config.yaml
d_mlp: 1536
vocab_size: 8192
norm: "rmsnorm"
positions: "rope"
bias: "none"
init_std_qkv: 0.0255
init_std_o: 0.00484
init_std_down: 0.00484
grad_clip: 1.0
decay_fraction: 0.747
steps: 5338
dataset: "wikipedia_en"
Each number is 500 + 25 x the weight over its row's rms, rounded and kept within 0 to 999. Layers, rows and columns count from 0. Numbers have three digits each. The size before them is the row's rms in percent of the matrix's.

# o: layer 3 attention output (transposed), 576x384, rms 0.118, rows 259-319, columns 192-223
# v: layer 3 attention value, 576x384, rms 0.125, rows 260-319, columns 192-223
# q: layer 3 attention query, 576x384, rms 0.143, rows 320-343, columns 192-223
# k: layer 3 attention key, 576x384, rms 0.141, rows 320-342, columns 192-223
o259 085:499512543538475501544455506485478534510498469526512494477510531494492513514538471500548509496447
v260 088:507503443522506507542507553493489458521533491532502516502524493493489460492556483427522485499526
o260 086:475480555431461495472508481519504506438486526502506482519464515493500502473526528522475511486505
v261 094:493536491494476526499521502506513448496478508473480517473523499472491510513530496482478479486504
o261 098:506477486457532530532455512513518516507542533547492505499485545502459473469482477537485515501495
v262 097:488455487555537497476512523521513444528515481484493499486505480520492466488537525571474503490505
o262 089:503517496464480481531506483520483517495529562446493484524482547475459529504458449444518504517529
v263 096:553471447500498512473457509475492429492522504531485495493518522530468505493504491459492476485516
o263 102:481510542513509486483480441500507492487495543478482514492480504441522548497532497530534539495489
v264 091:453506460508503503490473488516519486475486482500491519501510494478508495532515525495490513459515
o264 087:541482529487483493521496522486509542480513537473521528458500524507514478474511489493491476488553
v265 094:461503507506511501505522484542519513509480512487507515478501484479524477523487531570469534494492
o265 093:495483473523450539530507526493534513463492509499493473496533510522483538506540470445521517539526
v266 094:472501499497490531569519496513521467495507533518498545543532475480522483475504516468450494499536
o266 093:497490493488455489479463507503490486479476474541499479488495530552510486515503477474505478483502
v267 088:501475493559525454457505552493498510488505505479491491493472501531473453494507469552511536462513
o267 096:486497481470461491512515492525478512493481508474496501496517503471524522530511470463510483555499
v268 090:482514487496543486492500512520539519509520501473501492531461504496510515482489525541523518528519
o268 092:488525507518496534509486504500449504493460486513513498483483540516480498490461471472500526482497
v269 100:530481466542511505522497521465494488496525462536452506498490505549440491550526484516518482480512
o269 098:459508556493503493507508493549504482477479527498485497481520462456516473422490536472463476469480
v270 094:481497462521543498534511485522526476511492499473413532483492497472525471528520496518502467468487
o270 091:510497566473473495528483465499490500473503539430527506507504515511530511456532497472518511529528
v271 094:502515491508500503461480520456505477478491492469509481489514485515473500504536478507507487492474
o271 085:506514520469524517515490469542506503532523542507473513500472506439476517484479503504522516505511
v272 078:502470463485485508473494591557509453492495511498484495484526509461516480497540482448496465483537
o272 087:535490529498465434529462497492500515466509524481509502486495567515502473554549497531549480511517
v273 100:492510482526488426508508511501500501537506493483483502484472523560451488490529436518503467521527
o273 100:485521526515518539522503480529494488492508543467498497514517503490512540478468513489520506494464
v274 099:488529480524464510476475556454454485457471493494507489511517539566482490487470444464489475528501
o274 103:476476474480484519491512483517534539509461520533531511509457486494516508506487517533501538468490
v275 090:501487512552516470513527520504491527469516487497480520471474493472515481529478487461544507481466
o275 105:487490511451474494516511555499479504490442482517526472515505491521515436473532504503421465506484
v276 090:513473511502516524527493542485460499487510526490479500539537465525517476473489487546498490538511
o276 093:485516494546446472501496498505496452520503490463517450495474507519502536512535498445492497466552
v277 099:454501505506491503554499474511497459550461510502502521476509482490522473476503453488494561492515
o277 098:504498429515494529483489540492520527470501501489500485518516471509506498538508490492510484554472
v278 085:460513514490519537529488476495554483493466511500470544511491470491496484534500471527483487487493
o278 082:510493522530510488522477505517465467511529503497517491491514526487518491489518527509503518514509
v279 091:481451500575478491469500483514497514498489458515481506509501480501477521498487460491490504512518
o279 096:508520467483508503529493562495467557507493513504531530499517507520492446539499514511505477482457
v280 078:527495453528491480481485534521489465507517530493489534497513539493461516488530500452455504451527
o280 092:486507511497517502510490457514541510488532567462481504505495488470498519514502465531568507532495
v281 091:497480475535480529496519495487514451514494495514478523439510438523471494475522473479490468484500
o281 084:502496573513505504485501518525460513492530497504522494518514572461489514505506500505464517484523
v282 096:507498514483512482557505470516535488535491488500418537474494490415498495511564514519450500484498
o282 102:517521518512513443493486483506500466490523546463498463509513494508506513479475511505534519520533
v283 088:490442454494494520512509555536528464490509472539488492489495488493512504505515493448501470463505
o283 096:541485561522480437522463511495472508454504514500501499483517572518516434522535509515504458501509
v284 086:507526482527530488516495491501493478510483497461495551489517499543502467520537507520498535525473
o284 087:507487477524438501479518488494512510487501503489459468481492490506507516486498462457523456513511
v285 082:490526489467463525522489473495532509479481477494528492442489527464528484478538525454525489525491
o285 090:524484481527489500485497510497529491523519514508469484467518525508505516496526482537501488472500
v286 098:502496498534509540484488476493535479493511486488512479505460481472491471508542513509497520517489
o286 094:519524481527479486496495534539493509499524528455508516540503494438464502505514505500534473511502
v287 093:508500524474506465494488461502480551519501503544514499539487528473537458541480571539516494514513
o287 090:475487463498506498519509508475530474492480472500496486487487487500495561449488505507463522484500
v288 098:507482501494511499497457549457481490517494487513558520539523516501468524439503489523495488484513
o288 100:520515499490484476485530497493498511485515528463450481526472519469502508523459488473515531497523
v289 109:524481530499499461503511452477489448537477514525457522504490506505507519505461482554497497507499
o289 097:486493471554577521530498539485499513470510471491538520490487494509511496499509507472477508500481
v290 087:465522534530508519527503523507489527489469510429505504521475507509512485478494533490522498563502
o290 092:505507444494461543497502552507507497531490452554523483486498489524495516474505438476483497456480
v291 091:515533521438508493525504513457499496535478519489490527513490515484516497484539520506515496538508
o291 100:480525471549500516483479436537526453501497507472485485497490526503491564483474461503522537522529
v292 094:504495496489506467486498501509519492491539469490500484517502493498490484508526532531508502517518
o292 091:483515507471506504499497473534507525468477518478502507497480512515513537488507506510504531502524
v293 078:471468507526527487471460512513473486532539516542480479558496511572470503495447455533469495504518
o293 080:505528515479498490497507484484460474524462464492488522476499462485515493502459524453492516462519
v294 078:556547493453517502539473453496496510521542518500520506495472506468491521506474524479498521495480
o294 087:504487546500527523460484519501481468503477479556475503484472479504510438454519511526477486486482
v295 079:493485515515510479521492496498496504498505524460529496479483509491482497529477516530504500482510
o295 082:474492495457487551523488497482509499483473525483512494529472480495514502469513488484499534508467
v296 100:537528469463430505495485454493530485486546516496518482506470548492512547520529522489497500525509
o296 095:521482488524557514492500485479502490533505487468502489479483490515534504488518506537512483515486
v297 090:505486509502504522514520475516544499522531514496510474481489476477550502483483497521502521511457
o297 085:507512537511473502478470463509476473489491502498480522496525521540527506523515513480502497525555
v298 086:461498517492490511490521493511475502494497488501497487482508498517503431553475467494502471500483
o298 095:520475503463491513545502555490514525495505486526540517526510502518485480500479554488461492476494
v299 089:523542525469511521513513475484497474522499492452478536474505507500520563502514498514454518501500
o299 096:528541472521549523498480531500503502490502507544507494495454503523457444476471489494533489521464
v300 098:489524495477512523512499489503497491478457516487520542501501517458530475513495516502524470469513
o300 097:498494479461429473539483505496535514485476519475500462525500491544501470464503496478513536516537
v301 086:496534510490482518528515466548508498512483501478491476486471520426534498520507524481505518496470
o301 096:526464484499519499502498532485525508514550515503498507483519497534503456488512525537511436522489
v302 089:474511480492479509494520502484508491455507504485540521477525516510515536464501492467484512506492
o302 093:534512540501504496488486521485449513496485461536536464513437574515517467512510479509473508449522
v303 085:529493495461520533518485486556534455522527509532471487517489482476487535519525555508482480451506
o303 092:512487549510498460496485481470496480488525486512461494450504531485501484473516486476506478507503
v304 088:495516521456501516517495496509488490517483513492499537475506449461501520500514501508471472481469
o304 081:502512524461455476476476485507511509485509501558492469533479521539507454481501509507509508502543
v305 089:503497514491530501477538491494518453539521486475522495465482475520498527482482444497484486504486
o305 091:485531459536498556545454520520508555480487526485519510537509538506484497538496516485508548503473
v306 093:501495491484487499505499506504490534468528519511526455527514513530482495511478508520502509515536
o306 092:517514492506467461513498499513479531484458466522507511517489473515481511489514553508523513476478
v307 095:493512504517457486472491517496488526482500499490519493494521514457456515498537510481501508475521
o307 101:512483480450475473497519480478550553486497550494511499517467487489527490501498498567508501527506
v308 096:479495482496494528504470511470487515510475511534547450543529465498501533488505488504529499439501
o308 093:517508518448511460502507483462508515522499518523449485481482539482524488522486496510461498543502
v309 076:469483478513497488497510549506499530457486472480496506488494496479547439490555506478556542523520
o309 082:506494494506463490478512518549503536486520511497526483520501503498474515506541460531499440508468
v310 078:501490464470456486484523563549520488499501515484494511468512537436528493494553506453503500488500
o310 093:532490497518485434506480474502537526467525550479498479505489546496508511543546472562550480536514
v311 082:501523482435508486467475459537518481494508496489460524490514491448500544517527504486451499508476
o311 091:529517530536521482519475501488478502484516504497498510498521522488500476536512526508550478518501
v312 094:502495474438504535544501507493488514503465505524559529548491529437500487495511516509512499510470
o312 089:498475505532453476455503482512504486456533517515456486493470534526484522498519486486475483517512
v313 078:510535511524506472521493438480503506523532502497510495534470513514485508503480518567477544492490
o313 087:450505462484540566477529472506514494535507505489470506487498437463503529476468489468499519514476
v314 086:487491505472493509474504539496512477498436484526515490499481511470486503500510485484509518550514
o314 087:551499501530515466520486523491484552493550505512518506509489505477463498506461517519484475462448
v315 093:482476502574543516485492491504473497468488490505453516481559456503502493492491448523483491449503
o315 094:490499502452476487526500554509493497514502518520506512514511493515500446548528532466494492504526
v316 097:515535493503511506480471483472503466512512538525511485488519498540478504527503490496500490465512
o316 089:498485490475519487496507462534546541507474515475484514510498470475472501498489519575501501523512
v317 084:512463455526510494472555595495486472508508500526490510456510493506477489495524469444524480496492
o317 089:492499504524461474496482465538533517462488558472494470513503536498513524526537471527504500507529
v318 089:522505509475542512523512520505480473527514542524480540515507487466494478521520537491495493472496
o318 090:482471494521484511483498472532553482452543511480472490492499489531488529502530473498486489535543
v319 076:521494478425486525478517473534524520472492465498499472473476535436567484520520532501508495502462
o319 087:540484528554508454520496511496485504476545503493508508488515545513516504513556520535517445515492
q320 107:505511455502473529490491532510468541523492486507505457483482522486509507520489490458481535502499
k320 103:519497488466551515509471513491496499473505491484507493484497513485493514494513497485462475485532
q321 109:509508502525467451501494484482496506498521515501513495507536519579490490500511503528531512501533
k321 107:525488487496521515495505536520468500517456493505467520505486504491538526506496472521496501506473
q322 095:497538502510480469497473523499520509534529521493531438492509520509458484482480543538530514488498
k322 099:476495462489474510531522493509519520497511443525434502485499527475528524533468485510500529491490
q323 112:486500488530490468524505502448509494471506501539507516537513509556482475468510467510547456484467
k323 094:465535507530462487501491444523515493522530524482476515511486519528475508533487536516486527474508
q324 103:493471524514524456470486476454528473472520479503496533469542536548503497503538476507543478508512
k324 089:500508501476481492537526490476459479527517541542480495487518522520477488511493523490501512490492
q325 106:538500511454522519489527482501477496499513460494502544477470452453530533500534503474485491526515
k325 090:508457481504512507470507490502499501479495526471529515514506534488488441484511465512495509503505
q326 112:464513523445562477447526523529503487542534485496509523495477477540504511499519534500505461515490
k326 091:468492478524531506515475507526523526456481495509457503495492524454485500466507521459528480518505
q327 109:525496474451498550522481523518478492533522537513503491529417467471464483500491544485449530486528
k327 093:482535452491498461499468513521528500530467463492474470492472516500497500474450485511478488499504
q328 099:496478489527535478509505452458485440465522447476506529492542506492519457528555489551498510539484
k328 103:517506469507543482511520513506478493486467578464557518508507496511488461485493469516492505534502
q329 111:520504519469537501458506485532474528502513476512471535468458435503532530516477490481496468496473
k329 093:498474526523537514468494519526533485504428490513550504503505508467511508472499454449501523524519
q330 125:493491495486501559495499527514482520521457498509496513525440420449491500509495519496440509496469
k330 095:472528454475536482513490472489533506553478494534539465521517500479506478502534493492487520491495
q331 110:510489491535478501509490498487518492490476492528547492485497582478492488527446464487533505514495
k331 110:523443530469486542486519483500474474542502521497510537458510497533508525547495534509478492465491
q332 114:470459511494481519516512539509473483533454512535505489471462504493515507474485503456499489467497
k332 091:474508507483505539468479503512484479497502464480486468514525530550475487531540551496457471503493
q333 107:490491490489471537508489500490514462520469511493536483496519560531490499493457489489497501488487
k333 097:528469542487469551522532475508445496490490546491519502493485486474525478512479493513508498477526
q334 103:487509540496518469511513489516492537519491503523469511481493419471498523441536479522484482526489
k334 100:485510504476528490506488501491519515502462464547504506530534506493484520456483513463487484480492
q335 099:427488494468503499537474544527469494548492530500478465512482470539484525500491501489488488499450
k335 096:488494487492494496525530465518490495536489477545493502486492476469489522485510509523497498474514
q336 102:510523483478506459535480488520512525498537483466519468481494465506484495518551509535500500487496
k336 103:488515493504501483507497521478524502482486497545478514487455499430513533469482460500514483487509
q337 106:499523498491519456482533519460505495497486515483524539498466504508540488518538520511500534492525
k337 106:473502530509540490482483530485493519533465519458550506523511500533480491520502515509507505482472
q338 098:475449480497459545496444489508475454513500518518487530521535543533504525538474520496508493502497
k338 095:538482494529485506484528481507495483510556526460480451503496506531497460546503512506494514498493
q339 105:517497496502524513491506492453529497447481496533519526503528508515482506499490440476529530524531
k339 096:516502515478497562496523515487517442493530538483541482460478487471486506503503531528531486506486
q340 105:500538508506539488508508526494535547473503458566510476445429482479447491474493523506514478473480
k340 108:493492479484499539472489497486517519515493440551500533490456537471462507439502512495452491475470
q341 121:509470496532506493523491485483463480464500466488422539488512491483508510523507517517482518460527
k341 110:509520479539509514483502536478474478516479489486535480532537481525494465502502484455451512506489
q342 097:555517462499512513448519489485501536446506514497530488521496530478483481510501480515482497491525
k342 108:441501497472506515510479522489534525506508502438476493560482526510476478482496549473510514507456
q343 094:475505515541481468523497513473508510464496475478515544464558508483508444487542451534503530515512